config.toml
hidden_size = 64
attn_scale = 0.177
bias = "none"
init_std_up = 0.105
init_std_down = 0.105
lr_mult_up = 0.785
lr_head = 0.0102
warmup_steps = 200
batch_tokens = 32768
max_seq_len = 1024
Each number is 128 + 24 x the weight over its row's rms, rounded and kept within 0 to 255. Layers, rows and columns count from 0. Numbers have three digits each. The size before them is the row's rms in percent of the matrix's.

# layer 5 MLP up, 256x64, rms 0.105, rows 186-255, columns 0-63
115:120099113168132135117120123154142104123118113065163077111125120108124146122138131121152111085143126151135124059118139162131112128136151123148147103137124086099145099110158171147138133074154118
103:141172105148152144138097098147150094098121105119113141104113107095085154159153117137145151107134137126111151120101087120136130137167103105147150161089111168139133176108093156136136136126098087
112:175142131120114118130145163149139129145108089127131083170128103096118127122122153128114101136120136117115115105124135118131099132109127140143123091152077116128084138132074168125157108155143050
089:132098129111085096139089097098193104123134168101113117138102124144107133109117124139140166123133118122108154135179111173112165110101134152112139131158122160168146148116153131126122089156130102
106:150163106152123118086124106163142156121152137074147090073114144131131155112129120152130117120146121135084112100130103100137175130110146140165117139134113124104155126128080157091133152131142079
108:092105120118086079112098114143117149100178122095160149151109131128119152150160106138129159129137148139105112114173152135145133083110104136084154117142141135111157100124149131144163087147160105
080:149096147105136153132154138144146123087152124136096107140095115113151127100146129151156194105092115085127123177170129145145155151125085113113112143127150156159150171102119137148130149124100136
094:115147130105100127079144099156075105134130113134119144120099127163129084113089140130165121141127115125120113114141109142143154136148095104132146100139086171128113169145109137110155093136195103
098:133107125194083128134127100116148122118113130107127141170167109086109111140129161126118149103141107075117100139133163128142137118078120146147174146163131161100129155091139111144137156122145113
094:120160157162129140130150125115111136140141153118122152164139183131165078091085138117124120149136141134134167079100131124149122139134136121134162134143127178127128131169137128065153096092129108
098:127124128152092143132098088125117090157160149147167110153124132107117133156113119149078144157101132119113114088098129137155123099132111149128087158127180171133120156112130148146163119167088131
102:160156151103100081163120105100194115140098104087155089144152145093147136139151136136111150141073139120134104112123104126088134155098107148167142121140149139120151134139126110129143122110143101
104:140144130142132142143117107151112136147159095091136161111136074155104148104106064086120112129183138133097132128149097080130122126122132120096094157134135135082161112136158126146145107131133105
092:090124165158136150150113101103129124058163130101120157143135128112135146119120142116166131090135093160108134170171133149119175147121158136137127139150128104114119110151083126170114131114115092
101:156149128181119118119099173115119062118127144106155102109089139139107142161155120107118129105178101127084158117149139104130111115119127139109124135142127152100110128129141184103160126138118087
101:135128125095141122113098118123114167127116108085147119145148124057137146137132109106128177122122117110149149097102134129178117082138143130147145114121133190113158144119157171165112142150151110
100:091136094177139133149139134113141145150125121120114104129178118144100134135138117121116118082149148134131186140108125102132142119059118092074158132143153143157155098158145126133118130104167134
091:121114111102167122108130143125119174075113118128147117112143098138133144100115158126131148130128093145145154143106124152157128162160130110083109126107137138124178139179109104205125161140127141
088:077143121187092167118077107131091126116121121133083145103139108146135134135119146079125143109148147119113153122108134158136123156119081149149087134112124138129134144142124141172110092124125082
111:129127143093106124138161127129095127093120103141111097151116133120111148132130086134153103097175107108124101125122160198122092101140107151126132160130113175097127142126180147089103119117113108
109:166148118148130137166113089123112133123119104175125089158162107118151115099112142134098139163121142134180093130148132093113135097145168107164126110118104114112133139145118145084103101074108135
076:159150113122117117164104142149145131125153150131119145126121131167152162047117136136134137132102137110144114145173140097145166124160136162113154095121129180089100124124111109133169119092116151
079:080136123145131145140097114089127135118140131099157112131138122129158131198094086132129103111106122137122138129171138130159125059137097132134156137165140124143118164172123130103137152147115085
091:149154158135132124154128132121174120110081077107147108137140148085127092134151097100108135134133148128158161137110101116142120099137162150151094123147118071103139159163150145147124090111152106
090:110109109151128162118104148165131109109129089147139152133138124074139161121144123143144166106167129151095105115127086157127172129124081134177127153092126133172153125140129099097103131125124095
107:143110124115087086097105108140112099125125121149124165109148143107118101088125138132169149121122175097131119135142160125167119135098117152089129157129146133187166120104117128132175115121085095
099:115122109118117093135121136111129098153134093163146133142144116125103159112122085108085141165164112140125088069123162185170147122123120096119171127112137136135145166139111153135125150141107164
106:090128094111107137130099092122110084131149053115149130147106124149116150108166118132149137106111145135145143125138152110127112143159133125100158087135096086137187130161156134092147130116129116
093:156120118168130112116187127123128148143163164133121122125086126122122152118133162116105160108133106112110160087140159112150139155106098161133113117136152140124123169134086101132148068096156097
092:150128127111136121105115142179124136124107116160129102148124183140105089122151138114129082130109126077157141126059145108131144088157104152148108135102116156134111149134155104121139133115142070
097:127185128150108120116150138135141133186097090116102110133083078128109108098112123123136140138144125109149131143135139090139131107112117110125162117168133151115171145112085155099152109081096144
098:133081140149139150140122144140132120099162118111087129138155125112103099092131113115159147182117128152112147135102174129128152172148155153177067128145136123100143135146160091119107100130119118
095:091139130164092123156175160097151117124119141094096091122136134155131129115118155137155112136087133145122161133113169127102151130093113107134103085111082106144138139124094136104085118081143126
099:136150109162150131132129130150167143115145099124088139137185146127147167092141150168143092098158111124136154121141121177128104077146084121142111147137126157074103162108125113119130130117131133
082:127162090141133129180163108104192099138127126147089093109101097143139103174122115151135093115086132180138134121141129144132124076130144109100116122126144143110122142167135121147115147130099125
098:152119153160128139139138143157164126138152140119152065120152144111101156111124157119139110151141136147113137139148084100123138072130165105130074112130086135106125091137114106141167123142151083
098:148111105152110121138128122129115122132164102151155119142160156127097196122111110143194140160094113135123127170138126138130112140136110111118106182089100075144112129144123137103109151132091141
108:135139135120106086159114161086108143069120137146127170154092148166109140125119110141161143151166115117102118132118159127158107101151114140100141181163129139101127166126154111167124126113145111
099:143135100093151158129106137124115111180106101140150112155119093191125145119149113139131115110107131111110126085124139136166153091094055120135150153121146107128139135170138140134119084132141125
103:179142094126112109119110095153128131131125091123109121134122169136136120089084113135140129119155149105145150163106146107184102122160166091143157143078149129115161122105160089135140143129113103
104:101143117105163144128132154108078128169134095132112129097153101161096143114143120118099132114140120163089131123075116107174132088171127122114121169104129109105167165136146120142112099101125127
117:139115134140117166115130115127106146127121124087123133159123127065085123168155121138118161099097141185121127110113149163162085089155108116118146143115112123115179126156136133094137127089106117
112:135114137171095148160183092125082135124132129092148134174144124100126137114116156117079167110130074112114137102135128091115138143116177108148108116138126116136161150130119101099119137110155104
081:051139134133108109105193082093123106118125123132157129124113096120132091110163093133132124116126156130118118148106152125141110131124103136134110162109167131149139107135156146154100154121071121
116:128121100132146126165127103109149159135128139105112121209104117166143152093125136173172078134139118146096121093137108125154135115145116116116128183115130155124119103138115131152098136100106160
091:158110137145120125149126154102098171168150121105156129108163109110120145177122101109115163105136139169088105130074166123114138127092159130101120137118113095093153112120083154126127126127148155
090:144127136150112128167115105138129147118107113142107120158111180167122107104135116168137113104079123114098149145088097107094165165128163137123067131069136114121099118124140126157137114140122134
114:112129168167109107121136100124115129101097165095121084132115135123119143131158127115173091097141132121144140131109122115173121114075126117136106146116084131141129149102146157110121123054087136
103:157139079145117114099133144125097125114173073089127196109127145110110149109157115113148159117149120124145140144147146105143149114089124125130147132096160100106113119109171156108127081121120131
101:143088126120125124129130109115156119153108130098149132167128112110127148107165093161126132107119087088163089092152091137115202155099151116110135136126135114108151130126154154112177104126154130
102:137127135135105173116106130088150085117142120131153096155149111099096137152115129105168104114149101098160106154138139173123115152129147106100165149073127123135160096165142155117102136122091116
101:157166141152151108113164083154117147132109140154129108183146144152087153109156114128153137137129141149112167113142124159098104094133125163106096120066131120160155095109111142109120118130122104
112:117117129166122092165120057175110078125128122115135124152142121118133107141115119131116133145164136165092172111144155103153154110164104150124114100144139166104127175114107136119119097128104139
089:136130142105120128122142094137178140109117159084109081158140110131171104130124155112155095131060131147154137104102126106133131103129152104115071161120138136144124175146163127155124113115137125
090:130184095151107103128109128152133115173149109100123118138119110142142130152084158102093148124107114117133147106086117113126145166134120090173131116147146098105124116123114147078079131111139081
088:124132110120131165099155156105124119125139138142135133105098126099089169124121063134119139079146144159144132090098153135147173131150137145130123141127103178174124146097115144124085104153109152
100:132108151186119118115146130111128156149148069177187183143146113112089137130089101149112130140123115131118134115108117107155142114073111155122163116132129138128125129117109135120111105117172144
098:105148103115110123134128134120109112151158150104138134122170148092141175094133074150141131107173126133127125099171148153105113188127107106135077100133143131158134106146146153114123097132085126
093:098080129123086111112139118104173154097144096128086102145168142113145120162134118159088112087120124115117113145164128111133116098099102130163139134103124134127125090101181141133129146155153102
094:091133123188079136114161117140101131111109135101106131171130124113126115129131153103121142129136135163104128103141121164132084093173151130138124115162139094142134100171115136146113108155099070
083:126167150167160128120175091142126157131107148131112112123155100103111138128114101145143111085138124100122165090098123156116084101144169146088087103128128136113141155144144147104165103150149138
092:164102109118128121138135069159124101137141136132083137137129104150154148110133138175106136099140126100129131090123166145178137128149154070136138120132134095083134151136099140102172112139096134
104:117068125135108115116145158115177142154113164117130125097118102094114144104118141156134128091139132152132151153115137113088150124131120166130130121131127096120149161150134140069186120084145094
088:143125115109131099124102059138149161076118133142132126125135134096144117100161100166130157177146130109107122124090115141161112115123113126165107122133143145094175158086135152140132085126109129
111:148147089169115063140110139143109115089154114075116120138125169124132128176156163141154121128127120136117103134128147140146150125077119128141143145120089133119128144096104148105180113094119107
118:094177141139101088139124143102169088112108141116081098137134166131138095118129156115164093111092115126145150128104137123115156119118089170156137118114104141156134157162115140146142142128129078
108:125170151137099120151088161111148116141153125161108119143141132113156136081155078137138138138100142090093125086076134123155138095128108106113131146105153178119151097152131128151120138153127163
090:174122150128138133100102116097124154119106112114100143103166111172125136088110119155113180115116132135131111099119164082186142114137125132136120141088135079085141162116120122135119102110126162
120:080150128157116103116118137120105138112127100129092134171104146115145152159163109115138134133127116068104140142196139117140173158128107120104124145114096136101125092091126153164102123109116104
095:104106118175108146129147129178116173156155110156102120169157124135125097113123116143127088137200127136118138137140098118175133097093131120104137134120102161126125100143085143124123144109123160
# layer 5 MLP down (transposed), 256x64, rms 0.104, rows 186-255, columns 0-63
125:161132127151098155108127096118123104115100155120148145132120147134148128131114114075120118102121113124146136142123159155162109175088161119192137102162152105117136119085174104138094109117162135
090:111159114145112091080126154150137099114109109117154153118097113081128127186077116159121169114126123160155162143174139109119139122130134113139155108083124133111156129154100124140144142109155143
112:118154153154115116109147090139106129110123169142117110086159111096137127121137165136157102111113108129110089137138100146104150178121179136086079127094154137139087149126130119083155116144122119
084:147092129120119085158176099110078138151141155120126200143136104126150094150124099134137142131153151163116147136092123169115125144179137145146132116151125112153148119129155105149134123154093119
102:132157145121141107077106127146096101140134166123140123125139085146148084157129158080095099168145158146124127090098148161102143104145124129124121153131149119129120098139090156121140113189132143
109:150084132155129128095146106145160097109147111160125170123112174119180097128074123107113143117119135126159163167124122115116097106100100111124140150117152098150118104170098125113144126148149101
080:129109096139116118101124148093147143141090104113095140094142125112107157094107128077129113128141114174113135098130101130121113106131152110119122081127113126064115084159116059127106129128132121
079:118107086159121167109080114150163115143156150120108110106158127134145172085139117132118092102125141182149134129120155127107132108115157124106103144172167113133121145155132129140100184133126153
105:121162105125106130145154136080116085146117180126126125149100146130116090102141122092158114099127143162122118128140109088138171134128109104104099156167172173124132127083126147131118114131134084
086:143130135126138093121115130141119106114121134136158085103081133121145119114125093120103127111075113127152131146119078161081117124128176145103123125087118088116195116135132150135164128173110124
078:141151102103143109113153172118148136133120134103120129095141124136172149066155112132122147122131148137175147176135122144107156157152159125152132134150073137125142123102143111113073109149142083
089:119098147109104167097154115111122117093151156132175074103140079144126134135116141120120112179132176159120104158130102079138157101129119134115146148126105154080118133123132136123152127144148157
115:167057159149129133140142106135119147137117108149130132059182130108112119088156109152134129121100130130149116133170125132111158146153124119109128104134092147154101138116160093086112124120107132
096:106136144132116121101138122110105159132113152116141154113069102118159144153140138125152135134180121176123149127143134136122142145119147091120178113147108119057098096156128135127137121138066150
099:103165111137123194133158058148130099126132146102142153112119103185118114123095137113126145092145119094103106124113101134142134122153156120130094092104138154148103144129162105102119150128144119
102:100152149125143080122115102118135135141127101108126103126125142072114131104120101118101179131117129104121130126079136152091121096095163134114147106095146153109131169187147164096099121141116140
102:129131154153128114112133090114104120134126145090149131120113131195099135138159106114138124140098165173137111150115117139089131142115167105099148117131172157079117115165138128154085102170136118
070:122114125195146119155116101147140120106140145117145142126128126159084130151113120115142130082141122085111112152168113091125153115115122130111158124181113134119140162195141137115093094143098110
085:145115104124142112137137079110161108116138132110116131160132123123109096126070162143151161183126131131097174134098132114130108110123180150132137091165149104104119153146134135088078126125130149
127:131128107131110136153123109120073165118134131160131152128133138132185125140142121115121101073109085066118129135157117099133140120147135138102119130130165141168096159114156105079133143141167110
101:136136118136127149145107153136133093145128170113160168120089105134118056154128183105111153105081155084144130148117130125119151135103136122131099141104118118106103140136133070147130133126098101
083:129113132170146100095116176092135111102149101150123131107133129084113113188134127131127094142134099154128174149107140097131126134136128104134087123163120102097119110169184163106128145126135115
077:131068129142144075153098096126140123120139132112117135132123166085115109149125145143109155123120140195170151117142116113120116107114106125108134132156147139120128106161178145124087097090151096
097:161094127134159085147161144141123172156122124127102117127096121144095150134155161117114146175148140099124164141085128090095100141092128121167125107129137140119094103117106126119129186108151142
091:093098145117160161120155105161146131111120143117135128095116089124182131151080129086102150132149101133130127092090119157149133110145111164113115153120110064129132102139137107135148093161121112
090:141155131107147133168165151146140167108158156104132109100115123140164152104129188115099105132122171108146116184123122128112152143100139146118154110158175172120122125140140139165137107141106147
109:113107099105176132117116101104132129105123095166111107098147146123117132120165135115126112101128158084158101090095134128139121147157153123094174053119128150142101116149105120145148147158124131
120:106112141110128123131118162136170120108130104093187100085145130133128155093139140147131123140139190112106159188125134120125128178120117120132133161094126151108104103167152109136138152116125161
096:100128179118079135103104130125166103112134135138113103151099155086127138130133100127139126105113106102119094146176142152117183125126160135117136124110108140110077169165155137105153106146115152
100:148147094171113131123154158114115130116125104101118169117145119115152132110098064114131171125094107144087155106177136115126119135111133098126132094162105106136127103108100124148164162087102133
096:121185109101173125130129130099178153149151126104126098156083102135121129148109172108109098109106106115130140112086150158114117137122125119140143140137072087122143086140165144118136117127130093
092:123121083160129158130136111103110136125128129130120125159106190164162130162139144151148100141135154142146118128079179137130131105109107110133129134150077111104135136180107156141107117172165131
088:134139094124088128105119106099146119187154100127098109121100137142092135174159171132124164153126126096165123127117117145161137132131133153103134139117117121150144167133144128141105117054151097
087:120085191154165109146118104117153132126192149113168152121152138111123126093107136098124138119148123123123128145134158164119112120150102132096189124147120130146090116135162166111124113155147121
081:117086147119074086078116134143078150131148120128122136179126110119080112141127184130146135132145143073135113149128108162116175150131129107133093131122136119151153123122119136121130144146162106
099:074111123081138104118132137093127154118076122163110134141117156128141170108138130131136139092171089173133121184100115159123140151107099123121115127142145149125093108115145105146092117136101150
107:115151127146145070150089122119110138130112122161162116101136130124165146115094116127105181122122104069106116084104095146112135139103084130133143132118137165161149141144135121117132161162142166
113:134119076104113161123089128108132139125114129116187124113135093170136126108153169098136127166129155125151122123097151092121127127129114083130144168079104142141113092109132163144135090118159113
119:155143107136154115160125176136069120106117098116122148137186139119135151151121091158107158126099161152092137126098130104122184087102124130148125147123086122145106123111105100129113130106118150
104:122162103144091132174122142107137121107104132130113145133105177118096178138136163142074122079125073135124131138118136147117138127107114119101141108133116091122113182119128140103128142072125149
122:164129128133145134119176081169098117113141099128126142157170146077093141154130061121104151136164119141132150120129158149114103141144151155110122152120118141122124157127099167100141109162141147
113:144111116135131138116134158156138149118128154142101121112135137168128145094116121157150114104146138134075131088150180159170085133154098120119107137103135145127156124110126127130130120107050179
108:137117153120174145151168064136114189142128090113125159150153125101123143101128122164137140147104134123106167123157153145114158131113117108131146145131135184106132173121153137097117098126117137
084:116093109081141116149123128142149138112105144164126110125126112115114109115096134098114176114093100092147178115101101141146142094159134161116138164170096135141121120106122132134108076151168150
123:161122145159109159164124121111130096150076164134108156166156110142119155119161125081140109150124144125084139106144140184124120145117136115119147147102138145115108144182141130079102109104131129
088:129138118125128142123118119120178101132142154097112093109140125127158137139125113164131127102086142128109116117141117177125122119170164105117089127151155110128096067092146129146130141202112095
083:126128117122109157117144116125124115132137143152093140090095111119127137137153162115107171150110154196141121166139164131164122091140123091125118161178119103103123130169105145081110131103156113
104:091143080130133172148121125126156138094121126131090124136133144123137164120129158171118093164139114148153122137161132127120126114119134142108166122108173131171141140143190175132131148085165142
119:117113168141130129103098118126102101107162125124147146107081102140111108079126119043137061146146138141134102150133104130140123104132140158131104130155167142130117114126117142100138150148140155
108:154147140115151156136137118129149094122144156137100151098139072095153144122137081136128138136176122144132156072118099099142146139147124155130093112128146105096162124131133095118153123149193137
103:147134127150136166132126122132125143126102114108175146133115128093141150104107143080166128141132138124113119091105162148107124117117133122124126140172138089109145156125129232105132122088149125
109:168130162086170094131098130113123149143132119105176135137100141098123109132095091115111102124120095122096077123071127165116159133142129134125156170139123152094118143123109147154106142120130160
105:171146148149165154131117129078078140119120118132157144153133151149137147115159123150110104147147088120102101108170103140142104135087098114103123099095121126140139120144177128099147124097176120
076:117122086212138158143141140111093111107145142181154127100136096115151123101119110127125095115172129122117103134164106135124120149139133137115131104152064148115120110113130157137158143146106114
096:107132132146133044151097151110125155132121133119127146121121135105125162109151142127093174095119102114107102138136151155157097125132135157152145135063158105145173120113137113109130165130149115
085:133107116155141125175144135097156145153169083147166095123126143145127101151140163137128103146150117125121141159186127119144180104102136151111111129155138109117179102166121092132120160137116132
113:108102123125133101103131122134132117086102136137085134157097099145123117165115145148148134129112148090118125106131126159150154143145061146093108127206136110137109126115176153089118130143125142
086:128141137123128131126124102084108153102148151148146154149126104128127106146134146155125128174094093137101149169167092114156128160121129148132130141163177148110120152120178145162121167160177120
077:120106120107118154141125096122141130147103126143108159176099080146149115157152120094135085152137165151118161101144090132090112146131110102110169142107140085108096161157130120163109121160126143
096:125137142131151187148074092136091107116162102174112110132162117130109139125159130113157181110146121103130145118142146122112125076116127153118140122159131152129122144146120109123194153148152126
071:120146107111137136128143183115173091158091133169149137111144124104141087086158156102110148153121103147132132159178126111104166116100112136124103133136139128111126087133147135156177126097110115
097:100103140154154177130147135140119113110125118105136134170097112188116122181145132139113116118107142156130110134110090154099140104093131174134106124134084114134122150164121170120118180112130148
088:094152089099090122117136141129139105111153169163161138149150133192132141125157146089132111131121142089133119101091103118140128122135128154129166127082150148119113111144122127092077120129087149
091:161151118138112077134116112126183145122164131134139117143129104156099168131115116182136151161122084110112161165133137109130120134130146165131156100162140164116115126178133132126132115087102096
116:094150082177145121107110138136088125085147123138137145123098133138097142127190165148121137094133139155077125118125116146132160123101130141145139128123132087121114110122104173100138134123187144
117:152125119094125166114089148138132121128115173158081117108181130146141121119146125119153106138118103083151073134083110143114152130147134127133095150110148082139126136130149117120086096133082118
111:116101132109137118162133143097131154138118137120116108108134096129169154109123142092131117156126123132076127119113161075130132159150090144115135189129064170140108094133125162131142109117124165
083:123153149132144113056156152099147099103130148149148132138136110156121117140110135144141130117127118142144119102144107165101129109110138116118180123154113105095115107140193098104130182111146083
125:132124143167136126112120163099109119074108113106115120161159122107163122120135139142164117132118118144148153134111108140168104072119118150143181126094148107098155094161090132138116100111174136
098:159092150106153094139154152137155108119145110137122113141140133148118097163122136120121154118113116072134108130164126119105145142129085088108141125091140079131160151151149166113152075172143111